From a checkpoint of a small transformer trained on Wikipedia: 4697 steps.
Each number is 200 + 20 x the weight over the matrix's rms, rounded and kept within 0 to 999. Layers, rows and columns count from 0.

# layer 2 MLP up, 768x256, rms 0.0633, rows 496-502, columns 0-255
201,179,184,190,189,167,200,199,177,188,188,214,179,216,217,214,200,199,194,203,210,173,178,227,234,177,204,180,225,209,209,187,198,204,220,178,218,224,177,214,170,191,195,207,184,194,173,220,195,196,186,239,208,188,187,213,216,192,184,218,209,210,225,196,206,191,206,192,184,203,192,227,205,214,197,198,172,210,186,228,213,222,220,228,170,189,208,209,193,188,192,229,220,186,179,210,235,198,197,164,240,168,204,204,165,204,166,233,171,182,205,187,181,173,227,211,163,200,171,185,214,189,200,172,204,185,215,202,199,222,199,205,189,210,170,230,200,194,205,206,162,159,206,181,224,205,200,211,201,194,202,201,202,180,214,218,203,184,216,149,229,182,176,215,208,184,205,216,150,198,203,199,193,199,174,180,232,208,198,202,241,180,218,193,180,216,207,238,180,220,190,177,183,191,204,235,170,205,189,194,235,231,189,179,214,216,189,185,226,220,184,183,209,228,141,221,204,195,212,212,197,195,186,240,202,196,232,182,219,180,228,190,190,192,189,188,178,207,221,177,206,182,170,227,220,195,206,191,194,191,233,176,231,192,209,144
163,151,178,201,181,169,196,199,175,208,181,193,221,183,210,223,178,183,235,207,219,212,181,214,230,212,197,177,227,196,188,204,247,207,199,202,221,246,202,237,212,162,225,138,167,238,198,200,230,239,174,200,174,218,153,187,184,228,192,204,154,176,172,215,213,204,194,206,198,185,202,187,233,167,209,206,198,190,170,217,210,201,207,223,169,182,213,224,211,171,185,189,232,190,199,183,187,159,213,186,214,214,182,181,224,198,184,226,173,209,223,189,222,172,196,188,191,192,173,175,242,189,218,206,197,195,220,173,220,145,178,161,203,187,197,191,199,203,222,224,184,210,180,192,201,210,191,186,164,186,182,201,173,174,227,212,193,209,223,200,220,215,169,211,198,202,222,225,199,193,183,183,157,184,212,193,214,244,206,196,181,174,218,206,234,185,177,177,263,198,239,176,203,233,205,181,195,193,143,197,214,188,196,239,189,200,223,189,184,197,181,182,172,194,232,218,214,186,225,224,214,206,215,170,221,184,212,211,166,225,194,197,221,176,251,232,250,166,184,161,185,190,182,222,231,206,204,172,235,182,184,190,227,210,167,186
183,178,177,203,180,200,244,218,173,203,223,162,222,225,192,215,193,225,207,172,207,181,247,206,193,210,200,218,212,173,193,170,215,229,176,257,156,223,177,189,189,220,197,213,221,193,149,201,193,180,198,244,181,231,221,184,203,211,196,209,223,173,203,182,209,177,159,190,178,192,259,227,220,203,189,195,197,197,153,224,194,180,214,169,235,171,240,194,235,196,214,222,220,205,187,210,172,163,185,211,254,220,199,178,213,215,223,215,185,214,185,215,186,184,225,219,222,160,163,193,200,185,208,207,222,197,233,172,187,193,178,215,187,216,175,188,173,201,180,206,190,205,216,193,209,200,178,186,231,198,226,216,195,161,211,233,184,227,197,206,214,208,189,219,197,229,215,190,192,223,189,203,224,207,193,219,195,209,217,186,187,219,197,178,196,167,144,146,190,221,181,203,188,209,156,212,208,191,205,199,179,171,179,203,180,182,209,185,194,219,251,170,206,221,193,205,204,196,236,182,185,201,176,224,201,190,169,192,211,211,197,196,208,182,214,188,226,192,169,214,212,185,204,225,179,219,231,199,184,212,224,186,181,222,172,130
208,150,243,204,203,187,205,194,196,177,201,186,205,186,229,188,204,226,205,212,234,183,223,226,194,187,198,223,228,211,225,172,227,180,204,198,165,195,192,225,221,224,188,203,172,190,203,172,215,188,144,223,208,225,190,202,202,178,201,195,209,194,204,206,178,209,204,217,161,219,192,200,194,182,193,201,204,197,177,179,224,206,225,208,209,216,201,204,186,181,204,190,219,219,182,209,196,234,188,199,184,193,199,176,207,165,197,233,188,211,196,172,213,188,202,188,191,180,213,213,210,192,215,187,208,197,201,186,182,173,206,245,198,180,175,206,198,199,173,198,203,167,216,210,180,144,220,224,191,196,205,175,197,190,177,194,202,224,196,191,250,181,158,178,245,260,220,193,211,180,182,208,195,212,170,203,180,189,209,182,215,179,220,202,164,201,192,187,215,202,179,212,216,192,216,229,242,215,203,155,215,208,206,215,168,193,216,189,188,215,186,204,204,234,201,219,166,210,218,172,201,203,201,193,207,212,216,172,203,207,180,208,219,195,182,193,217,208,220,200,211,189,197,215,201,188,176,237,223,188,234,224,202,206,243,242
201,219,188,233,171,202,201,185,193,215,209,186,203,214,217,184,178,198,182,189,220,199,196,190,228,218,207,197,225,242,190,201,169,167,214,201,199,200,160,189,184,234,209,212,201,180,182,210,184,173,193,222,186,182,190,180,171,200,176,195,167,209,201,196,211,212,213,202,210,146,196,241,175,200,187,220,174,175,216,198,179,179,178,192,236,217,162,204,204,210,200,209,203,204,222,207,193,206,212,193,176,195,198,221,200,199,204,197,199,203,178,188,206,205,180,209,185,207,212,174,194,202,185,158,191,181,219,186,174,196,187,225,183,226,195,209,197,213,214,210,217,175,195,223,188,197,207,202,202,229,227,233,191,198,205,214,204,184,170,193,204,166,169,227,223,227,176,193,194,203,190,170,207,228,177,219,205,186,221,188,212,201,208,228,209,193,205,197,173,199,190,177,186,187,207,199,227,189,187,184,196,218,204,183,204,218,221,196,196,193,221,186,211,175,193,208,197,188,193,169,196,191,190,187,227,236,200,223,193,207,182,190,241,187,182,190,258,178,213,206,192,203,205,197,202,223,208,243,211,181,225,227,208,154,241,204
183,206,163,202,190,203,233,197,212,238,188,211,233,232,186,206,214,214,218,224,181,202,183,210,179,195,195,219,235,188,193,220,199,169,179,186,184,219,234,200,204,178,195,201,187,257,230,207,200,222,201,238,196,215,214,163,177,193,212,183,220,233,172,202,214,209,171,199,181,187,200,198,185,170,201,219,182,229,186,200,194,216,205,191,234,173,183,212,194,192,207,176,218,174,178,175,174,161,194,214,242,190,187,196,191,184,205,200,185,205,188,189,196,216,233,189,202,198,236,210,165,201,182,190,197,184,197,189,213,164,203,203,201,198,215,210,206,226,159,222,226,208,199,178,217,223,206,191,197,219,198,196,184,176,242,182,222,207,190,181,232,199,183,173,203,181,181,191,198,170,190,193,205,192,214,218,218,250,188,189,191,202,247,176,190,190,213,226,179,181,187,239,178,201,186,182,220,202,200,193,186,202,209,222,193,172,226,194,178,164,200,192,220,226,211,207,203,199,168,230,180,205,197,235,196,163,223,192,178,181,212,238,233,171,194,197,216,201,210,163,213,200,242,199,224,205,201,177,199,213,227,218,209,185,162,239
203,192,187,200,225,177,207,198,171,191,189,190,218,157,179,209,190,249,191,215,186,200,171,207,246,181,207,180,257,185,169,223,229,200,190,190,204,197,163,186,231,151,171,199,198,187,195,211,180,215,215,230,172,212,201,184,209,193,211,207,199,199,199,219,233,194,197,219,188,219,171,198,234,182,242,202,164,192,191,212,179,164,232,212,207,224,213,196,209,213,211,189,199,177,195,231,212,175,206,207,194,186,206,180,230,240,224,201,170,200,171,219,184,174,214,188,192,195,178,221,183,201,225,195,156,214,216,200,163,239,193,217,211,206,206,204,225,184,179,212,195,175,191,185,200,204,216,204,161,212,179,223,199,193,230,192,201,222,243,185,180,217,189,194,203,194,217,207,188,207,225,201,209,217,232,195,186,175,181,186,224,199,200,186,215,185,221,166,228,173,202,169,221,176,177,177,217,209,208,170,211,226,214,203,211,223,176,204,214,248,204,179,169,193,160,183,198,201,204,182,179,178,192,198,191,205,199,215,234,211,174,205,194,184,198,205,213,174,215,207,234,195,204,220,175,221,181,180,186,185,174,179,198,219,149,228
# layer 2 MLP down (transposed), 768x256, rms 0.0573, rows 496-501, columns 0-255
187,227,180,213,180,161,110,209,179,167,158,197,201,228,191,187,199,235,182,191,218,235,173,221,225,213,199,188,192,194,200,229,235,183,194,207,184,209,191,230,187,214,189,188,209,159,223,200,191,228,196,203,233,172,199,202,193,214,176,210,231,198,220,178,217,216,222,241,189,197,175,206,233,179,193,175,246,172,212,212,216,193,196,174,188,185,205,172,194,201,245,194,190,182,189,202,201,202,171,167,233,190,225,178,216,213,222,191,211,206,201,182,220,177,206,217,181,167,182,200,190,201,201,193,216,209,159,206,211,190,186,219,194,174,228,242,210,193,215,209,206,210,205,195,221,197,191,190,217,212,176,184,205,181,216,176,220,195,174,215,185,208,225,205,200,230,199,215,231,219,215,205,218,186,205,225,220,194,227,185,193,201,199,171,220,242,208,209,169,207,222,213,188,182,180,174,180,187,205,198,172,195,212,210,213,179,225,195,206,219,183,200,198,223,211,222,194,170,209,191,198,238,212,199,199,169,219,181,205,200,178,167,182,207,224,226,199,202,226,179,192,197,176,156,204,207,227,156,231,201,201,172,177,197,190,194
201,199,179,183,226,212,191,197,212,179,176,217,203,226,228,188,170,191,190,221,198,208,219,191,172,216,193,192,205,164,207,234,184,229,217,182,210,187,199,229,184,197,245,185,204,223,190,209,198,197,163,224,213,192,193,212,214,209,186,225,162,204,204,164,215,186,182,196,190,215,178,177,227,224,196,196,194,217,217,195,165,229,222,203,189,174,182,176,236,181,201,176,150,188,202,212,201,190,156,221,173,209,191,201,219,175,151,184,205,218,209,199,209,171,200,159,190,205,235,204,175,218,198,219,177,183,229,182,202,176,174,193,159,202,233,215,193,217,200,270,189,157,204,212,206,224,243,220,240,232,231,220,162,236,181,220,194,196,149,212,222,179,210,230,190,207,209,205,205,188,189,195,206,167,221,231,181,182,157,177,182,204,188,188,229,179,193,214,205,228,211,163,194,200,186,195,214,233,201,229,191,159,196,235,230,185,180,168,185,217,206,170,196,175,213,153,224,189,199,192,192,191,194,232,177,196,192,217,216,215,218,184,191,204,204,184,197,193,177,218,211,237,221,229,212,227,239,182,199,190,154,212,202,212,207,234
173,179,226,189,189,165,168,181,184,218,205,201,198,208,168,187,180,190,200,185,201,211,214,214,226,168,200,184,182,202,206,164,213,205,223,196,199,246,198,202,197,178,196,189,211,226,193,206,184,190,189,235,195,178,190,218,194,197,208,245,177,159,165,204,164,218,193,208,192,190,224,194,199,241,145,226,195,213,155,190,196,207,197,192,219,172,194,204,205,224,237,260,205,210,164,194,223,197,235,239,214,222,231,209,226,205,212,148,213,225,221,253,176,200,155,176,226,218,213,191,170,196,184,201,205,205,211,221,187,242,180,205,177,203,192,216,205,219,206,185,194,171,210,237,197,223,192,219,203,195,232,211,224,216,217,191,199,195,179,209,219,197,214,187,223,189,220,198,205,233,213,211,209,201,165,202,172,220,169,165,224,204,202,234,219,142,186,179,186,192,226,193,179,185,186,218,209,183,162,209,193,187,192,188,201,209,213,223,156,196,200,194,211,212,192,181,222,178,202,183,196,221,203,228,230,208,205,202,163,223,253,222,176,175,233,186,200,172,150,214,206,205,247,237,187,209,162,205,212,140,181,217,216,183,171,188
200,215,202,211,209,172,185,196,249,197,232,197,205,160,205,220,190,221,223,244,219,194,235,202,198,210,215,179,213,198,206,163,189,178,213,183,175,160,181,164,197,196,191,217,207,193,198,218,178,219,193,224,188,217,215,214,235,174,194,207,211,195,175,234,189,153,223,182,160,215,212,186,172,214,168,209,199,210,181,205,178,195,211,208,195,201,180,212,213,186,174,205,234,189,210,197,176,224,207,192,176,200,212,262,214,205,177,212,168,209,165,178,208,235,183,187,204,208,188,185,211,208,185,190,197,192,199,174,188,183,195,234,214,182,205,204,219,242,184,201,204,188,196,178,157,199,183,159,224,208,224,206,228,202,226,192,185,208,179,209,205,176,193,215,180,194,234,191,214,189,203,204,214,213,173,208,183,174,211,187,188,217,205,224,189,200,202,191,236,209,203,185,173,241,185,196,235,189,191,203,182,181,202,247,183,232,201,227,153,211,172,211,212,199,169,175,164,200,194,212,191,230,181,179,226,208,195,199,211,193,205,168,224,225,177,200,259,173,206,203,225,204,205,181,213,213,219,183,230,206,238,184,192,185,215,199
147,181,216,205,199,199,166,183,196,181,196,201,191,205,211,180,195,213,205,189,177,256,165,220,214,187,180,187,203,202,199,204,222,227,179,216,226,197,193,202,210,210,201,215,198,211,215,208,191,208,181,203,212,230,187,210,208,194,205,227,217,176,209,204,225,186,238,207,189,184,217,195,213,202,198,175,195,192,224,196,203,205,205,173,204,196,171,192,227,206,170,200,195,219,205,209,154,235,183,174,235,204,193,205,226,183,204,203,178,223,194,205,196,199,209,223,175,196,200,187,214,200,205,224,245,215,183,209,212,173,177,191,190,172,171,202,203,213,208,208,201,198,205,229,196,201,190,194,229,177,182,189,189,187,201,196,196,205,190,200,209,191,178,206,151,182,192,228,210,169,209,201,212,191,183,175,165,202,242,175,194,218,189,177,198,191,186,178,224,202,220,186,193,172,231,212,213,222,232,220,214,178,190,217,228,195,197,213,212,247,202,167,198,231,203,201,212,189,189,206,181,187,214,197,203,165,191,215,174,197,249,230,222,150,213,182,199,209,205,183,214,209,194,141,222,166,200,178,217,193,190,220,215,195,210,183
216,188,216,196,181,211,193,181,218,187,198,195,176,181,198,205,197,188,217,195,209,208,214,191,201,186,213,198,206,210,210,215,169,225,221,203,191,217,167,183,197,203,216,186,193,191,180,217,179,221,201,172,239,204,175,208,186,205,183,198,203,187,230,211,171,234,178,228,226,197,199,203,193,200,219,220,192,197,250,185,191,230,212,214,190,234,181,160,163,180,169,233,160,198,173,216,211,212,206,190,177,183,180,222,206,211,184,214,204,190,222,235,213,247,160,179,214,209,237,187,234,184,213,210,206,184,138,201,187,204,241,192,199,224,219,199,216,243,197,243,186,159,225,215,188,149,186,186,188,196,212,174,159,192,185,201,180,175,191,197,192,210,202,228,198,208,187,204,217,220,218,182,197,238,214,226,164,180,208,186,234,196,191,254,199,195,222,172,181,195,204,181,231,181,209,195,195,174,220,170,212,222,204,192,212,210,210,199,216,193,185,247,192,159,187,198,221,190,212,191,207,192,203,210,209,213,192,205,187,213,197,177,192,186,199,170,205,218,212,200,187,216,200,152,189,188,166,197,192,220,198,208,194,211,217,214